{
  "num_hidden_layers": 8,
  "hidden_size": 160,
  "num_attention_heads": 5,
  "num_key_value_heads": 5,
  "head_dim": 32,
  "intermediate_size": 640,
  "vocab_size": 864,
  "hidden_act": "tanh_gelu",
  "norm": "layernorm",
  "norm_place": "pre",
  "norm_eps": 1e-06,
  "positions": "learned",
  "qk_norm": false,
  "attn_scale": 0.177,
  "bias": "all",
  "tie_word_embeddings": true,
  "parallel_block": false,
  "init": "normal",
  "init_std_qkv": 0.0395,
  "init_std_o": 0.00984,
  "init_std_up": 0.0395,
  "init_std_down": 0.00984,
  "optimizer": "soap_variant",
  "learning_rate": 0.00723,
  "beta1": 0.95,
  "beta2": 0.95,
  "weight_decay": 0.035,
  "lr_head": 0.00385,
  "warmup_steps": 200,
  "schedule": "wsd",
  "decay_fraction": 0.492,
  "decay_shape": "linear",
  "final_lr_fraction": 0.0,
  "batch_tokens": [16384, 32768],
  "max_seq_len": 1024,
  "doc_mask": true,
  "train_tokens": 101400000,
  "max_steps": 4268,
  "dataset": "wikipedia_en"
}
Each number is 500 + 25 x the weight over the matrix's rms, rounded and kept within 0 to 999. Layers, rows and columns count from 0. Numbers have three digits each.

# layer 2 attention value, 160x160, rms 0.285, rows 81-159, columns 80-159
493527533484461551440492560494479509513525475508497526538483510516501499552504511502512543498511471435531512459487560573505480487511494479486500470476513487519468477516488498527509499495482493518553496505469503470460494524515509512478522487
510510527471485482496531504521542498508496481539514496499494466508522476529497482490474472522518455490541498508543512471522551516486527508497496513531516477472458514486521542485469521513500473480491499522518516500480524465495550498452552528
504511495509427513495507503507493500523495482470477475515474478457532472500499496534511466531544473514500495480515507479474525528491521504482499460527503501514531514543495497536528533473488479480528505469485519484450527551493526489521517519
512485551481576500475482485466538546486536541487497484541517490549502526427505544510497478483503510538471527476509553494520550467464487472501530485446498432494500472469510459535501485480469472480507503461471458556494559473515478471570522475
453446544467505513525453481479458445475506456478512481462507518471490509476476532509508514454497529521520508426472520502465508452470457463493525527504446500509513506584479500496515547505514477453498493517476502516524467498504528497459530487
479514515500522478481499525470522512483482514481496519470523494573501519536461543477480471459536518499471547472557462461494544500454536505524481468468477519503546522474499511517496483533512478490513469470502494496481500507486501500463507452
468482537472439524473546514556500444491456514511572566474444490513463532585534490522469475486492512511506480478495478478492509517519506466422540469492497494529440495473522498507491483456505513510470519517528493502510505514480486473488507472
523484492526519495489549499487472465508493464490471499545491530503473517503511489451494446481514474478496494483473464502506499519495475482442503496572497454522458540476512490517485537460519523482532539516540495522493486457458495516530495505
486528503511515457482507512507471520509496545522515464506424532531518458455489491497510477520487491510540488494512528499503476499507464505516524492551486475559475543531496514520509505428530513459488484506549502494472500505454480480534517457
505489511470489487521475472483488511499538493532477524526509466483494496510515494497520478525510489515501494473509548482512495496515467529531505453498470528515510518517497482523500500492517483452481480502537518511519518485515517523472498494
493500478476445407509517504498459512436528500463476492498497535489534489529503508489514480543536527552520553524495453515470553506505466480535491512488504494501505505537491496515482487492491510491518551468473520482485542546490499520540466508
538480542533505487505495514515554524495516516495492476493476470467523509491548445498473461548498511485517512548500481495522524530509523471497495489533529498500497494506531439473507557468504487490521542499501516530472508505466515491511494450
523440572529462507502517462490523546494484537492498504504476500496474496487512467476508465450483485504449483487504513520471552512486550543469473429540488488498498539491504501473515504460535533527476534504500465518447465522509527512503500546
477469480506486477531459465490530497505525451466524483510489527506484520466497492506493497504502520467496534527535520478479545487479523486517491520555477482448486491488503516544530516452562483501540484549448505511486484484451489528465492504
500493501465485501522489501500530482475470575474532472524483534512563436510516487494486500441491474517516511499515500536513558518513501506488452459504487543513493518504460528483498499514489506494536494509503519485508481525443512535472470462
523472475462487497490478512502482525518540499516492498516543518480508481526504507488535511511568513554512506518498529533528513486492508515490474464477481523501576515522542537507492513497473506499512503498440515447469480470490543482537461475
527474515452488485449473497492444499461512470501524519528481510464469550489497494476492486519548484531523499500519547516529524483514487511518544511514458503521492493501522512495510519529557502470507541515522474468460488492497515484479524517
491520537499486494499460484492530486515440515518459497498530498562562476516531513490493484483490527475490503532505503552497479500503540510464486476531550460495491493454501501489514513513471539514492494536518518534503514479534501507509490510
487513516452490487538469537502499477545493475503525583491546572475459486470510481486526510498501497491493488533510521480523541479508492520547444484481468519524505514497477501491529488545443480471471481465524489475509524508464500488520533490
480519513481516518499460510512527505473499520487514528477520511495523497487499488517512518478485484465457554506479516498534489510541447485495500503484535508446490492444478467509515454503457511510560490482503489515464551516485488573532490525
480521543514496531517522475511464496482463506512500480499501529512492532544530456505479482519525479489566489464468508510501483506493506483528486456504513494541446484472489495461508522544469510466546530503564536508553543527524497536544480488
490506447484525508485467509515470534514525564466532518503488543476545478577486545489492537515517455510478493485513508556545478537504523483484558520505483546483486463474535527473446514504484514517522506506487509505454501444528452490533497504
477472511518511472469537495525464513548551527441493471511480480493526493510460471480490466528523497480477504485559511484514516494461549507509525454532535479466477509521515517538495554470499465419502511505438481490481508495515525482548518497
494508491514460498502435524494446572473490489459491495502491544506518480500517518484497486513462511481453504462490529530499459516500481509479530537507512541466513492502488490460476478506440496532521515466527544511522517510516499523542493542
524470432499484486476446489478493512519512481481497530507477518488480466514518481470523521530532530492505569477493526517490515476505487497530510492503537488495506467484518511481538484494524510529532515498495543572518484490531490482482522482
525497479526493473485495470480490506531517476538515469511482498482523487485538481496518520497538492502554497484428449476528496458515485484507525489473485507496507512498479507554555480478490514478504511504512504527482508508500497484503482520
501540488455507529472503505543514468523517551486463554519578538481482524497465506486501477531530523513474488491512541553478517519495486524537488479464522476505519490481496531547505478530459443488531463490493475467486564505451453463486506466
477534495526502538477466514486481514505481493416503535521508512487523501498496494534505522495505501523471485536548511413478520482533503503474477522480500550476480526536499519526469489501450485493560501501506506494462495523518487450515522534
553460500490478531481474496517490481494504494522471483501515521498520483519493514463478485515486484489529514501491546543521455482516499513506499506556529473546482516501490535440525486476496528499484514505508540479519502514549510514500524538
502533470498479529509462509509491488494527442530514486477524536506525488518527537519482495496518502508522494522502456528526462486499530535456505528558540547512488525483489497488461496504502509487471503532547526529525539498501536537485495494
495482511532532497446478506479531507475526529522446460527518521502500480495463488476505468489532516553499519503521488522481522514475481531493476503526508501470531467537548467543462491433529499529503468553466420406503490455473535504490515467
471488504543437527498469513485510493504515505512506478489484492437575498524486479477487530535493474522490480514510440508549503466536526521474448510494507541556502507501486499500526537500546518509475493452507518489479526546465489464567480539
533443499492506476522523522501479497480468504498542495516463461491472478517482521509493497518463529543522505525480496460487522503473519500494528521516504481571506477461516530499505533516476508512464534458484549494503500504540460517500486504
497541492492506538469542524533515447534456524460482510520530482461497505488472475525450501505536518493505530511477475510515496484500509512461478483479545472513490511431477506464502463479528497595470497477517500536529525581463522495443502477
441512486508539514523503503510517466503519491503462471501524480474544483533459477519502461474513508508512507511480495497509431453462501513494549508514479489519493549484483563514497531467417529485501508510492518478556483480515543494501449515
489502481522474511518516563494524514520442506498517485452463521513532498514475499513512478505515499514478497493472509542471464503472459497468468544496472472538474503480540564475497502511479514542496478533511533452496489517476511518459482466
552521524458498449499435453476506482466525470497518500521468460476489516488486527526471507491550523468543513512533499451516501474504506439475499505532473489524519544501502445483534469510509505569529527509500522499427479507508519507510550494
468481474482484521541533498522514517544496567524485502561469486490477461513537484477515554521510467487470504541507505553471554521490467522502515475442506498428539449490513530463537499467517465494486490482500485511523497513476477507546491487
552495510510503497505546510539512504511545496480505515532453492497431507464539501516500477486523514501514501533486494486506516441547485472536505484473513491502497469519506475495473476519510455497485526530502498502481442502510485491498493539
482519508497467417451493470516465498460500519505493473503538461535506517507476507482486502550498486482480470502493503533525499474490524456418515487533493500540528531527485479496493460503492488440483513460467505485462497523487511533552520520
485525474495503531500519451520450494489479485510497492530537541484455485499469490498510471511497483471518475481518515519497459494500530503516487511540488481545477502542506463470500498504526530484462493490499547508480501534491561531473511494
511507521538475488483438527495488515496520466470495525473480511481464515495493552473462506506529510496484519510508540487477524486514501471509509498484478535538521527532510489519508489476480471520514527523497495480448481473504505492461512462
541491480522540517518516459513495519524531477514539429500555539555497487437472504487507529504466463486505464506501540514492549464473531488468491508498444455461497479484499494491531519499499537509507472511506499521510513476519482527498543529
501456480525501473504467518479516512495498486532476535518460461499538534540497460533489507521498529508472502498527490476544461526514484515510488491558548504514507487522534475502516498520515499454537530486534563524511461450535516532501481524
532494467485546464514496505519510505540507526495528430531500495505537469465530501539528520504497511468500543512431486488511464452490490485504501494480525464551499484480518485502542492546522491508463536516472501564494498500519551472534475506
486533461490547510560499506514493483521490487504525535482500549491500488481522468502442512516501466451505490502545536535538497543514483466489489503498516517499499518510509474492541500551494516504554453423508485518517516514500460478519553493
485487545503486472526471504453490484460501519526509491502518448517491546494499501501527453544514530496437505524478516503531493453502454483513488491509466469528498523499512473511510507521533520499472482533490548496435501489502526503506515492
475491525522498505480501539479512487496500532503470494548545475470468524502537470496518520509544500510440523498477481502497488511513509516521501523476514513499507497497509523535526467498531486540516491500503500502500496521459549522482497489
475508481471469519487495500511509506523509493512495486477494478454529505468520502503521503479518477497550499486536521514513503500501480512507475490506491487496520535492527514465474507484455498503465503524472510473538494485493514474529482513
472503527477491466489503465557504502475502519501539508536476475511478514511489514528461522520455505523490512514511486517519487532514453496532520528485495485521497491490511490492475502486548466460542512511529528506475484505511544551529507468
516519509503484524484513500521499473524534534491503504535517496501513495511491506490503533492497466466501485513498507495488517546499524505496478464482483511483513486502533486492514512504491510505534497498498488491507472489479543509515465491
509487481472474530540496501549513510538503458489487489470509520509540489522509503463516544491494500484508498465479537477510509460523465505468512444550470565493495515524511488520496509487506493473505541511477471494489475482524494468490488483
520465518546466479501526488492491508529496488504489494502503538477535491481463511462509486508497520531545482502513503537492495486503509532487510476534451492506509511488523480478497548489490488493491519486498508462510506493533513493489501500
507488468444494522478503510503499502482480442525539537532504511494521489514461506498494531512498504498519499476506559518502483530475528558464503518548516462502475542455533467500500534509491513551458509556515545470489474484506490535528499486
513461488515524520527508501454474513488499497507474474492501467487475502534502472501502492506469496506462479498492530525512536547514497520453530486485492537466489502498526477498537483478491511486484544465477485530475490519518522552508496498
481522522528507500452509514480516489502525547502516495533471438507446506516483519476475487517506508499531498509528465479499499535505497512502497528532513461502504508504480495482508480489518497522494495529477483481495499482524481467498540550
489504473508524488488490486503472493497525509499487458488494482488466519487494477486543488484497471523508472480497461501505484497512535511502517488518524488522506502505518514505510478475502527496532507513487511481533471503546519488530480502
517534500507500517456524515501488500523543498447527521479491500489513464451497541520503496536514500496538468533524454559517510420527542479482473503521448507486531556511472506517470499519495493538452460466479470507475500537502495478499498499
490538524480508497480503488513506474521501553506500503514513503506480476493499506482506498506521518466534498514489465507498489484505522495502476490474529477513509514466508494476523491498500529482494503508489490492480509487495479511492520490
452512492504493517503489480501498484496505491497477488526509493535528492490473468512557501469493508515490520522487498539504488478536525488499470493532510516495479533486458498504514479491467502523475519491474481528480507531464499486523488525
509466515520496510490511486510495483509482515461499509476458496463524532513495506499525501500505525529474515510521535509478527525483501496516543477449480494518505479496512508511507583511501468509516487531470496492451484522470511509496471494
471473485529524492481497472495504565537498538486523533483482493481535470559503517469489496525508488491457538519497511541513513520520503489456505453537482497484494495512491518504471486485458478498520502472496456464506490486517510534506502474
512469502501487495468487519516478530498533523481491532474512499517470516463535523508487504516532499531491478468501483466496519497472489487479485455517519464522537513490491494528531533501518504485488501466460479499508488457506521491531501495
496513512499475474490507481536498471496529511500508523517500530523454485554500501515436533496492470504508464535489477475474481531505488535533491509503550444430469488524498496494555498495498508513510491452519551501518519532557465473543562507
492493478511499484514496510473477491509498531515506485531495518500502513481500499501481493529507501484499504534512466529471502521509508487470556526534498524502510500467475481494543479499501524507454505519499504495516476481505507508512478499
522516485514491531516479534517500517521440471449484543480486537495516517532554472501507504493504467514488482499504547493462503497487531476462511472530493556522450474473519478494548501527486501493499558458492500497497509535482489512543479494
472507474486494470528468507506533532477495492496520542528493471498508525482495516516517505541486471471492468464534496535545466510483498503509477555504481516512513499462500533514477521542518560471554498510467487499516477484492461506504488491
518494501477474521476493506517499517478495457527494521516510511464472508508478512482501477502580494500477497506462513528515500523513503498495535470482521500501505463488506522501479522490514512499509515460497483489466474536475540494514509497
537501500488508494514502455513495495540516498467488548522453481502479468498495510511529563505547483504512494534523542499514521474511474484523478487492491485490496489496509495483526480514483511508491494498509520509472477497547520472477493504
515478534526518496510528460554500542504482519499489517493500518464496508464502508517474515530505503468478519529494484458492508515495526473503492446476487518495505474509496435476516507507514513447503510496508494482512480472503535490510513499
503451513527507474531499474565516475511494524460456514537492517521521508478462504506476498542471491532511483536487512524484487469534488525535526503497530549521542489501502529501516533494517484547574501494542482466516495519514502461520516494
543472464496534457486510482496477519510534505493497493471465503480480498484500534514528530500476452509511493503475492532495546518449495479451515494449487504509506487492507487484523482490478453458474503517481518461487479501537473498506500520
524490520518499477487519508534541465516504530479526508538517497479489473510518499511532481510527480491485502495474512466516486512509473494507509507496501494495520507521515471524491501430499507490493486470480483498499464445499513484482505498
463511474501534535499513479487524525535473486536439477473501503515511544505464502485505464457505447492485462525488488517456556511506566528511481478491500504447487509513494507510486511492492525519489504517487522525514516500479503487483525477
533490513535469450477456502444516480482535512482500506455491465484544490478498478519467519563513504486494487508536508483523482516507462493486461471504492491472517470537508495485498511490470475495512454477507503441489499508523463509516500533
504517500519480519485487471490496501480507515478491511500500491494501494523519510517440511495504520527521513528519481484529510522451515486493461483493504491531500539480498489539482490493500524546490526517486500526534481497475533494499491519
533517471491461495468480501499469503460503506493493490531524467464495557523475544502480478538541528495514507485477478524524470476522494481528534480505470486478514489522502523508508503486534463489450497444490495521484531470498481490544493480
494492486478500536521492477513515496509492545495472503506492529487531503517523534506509508491519519518502490530467532521522439546466497490535482503457516537477523487499549487470462486465493497498521471482478568476427486520489503527565482480
503475537488488499522510503503488511481496520483472549483515495504490471518485522472519507524469499511509513485489488532524496504476497475502481475484511501521518511424516517476528528508491503490499478466501492513516509506476489508510527517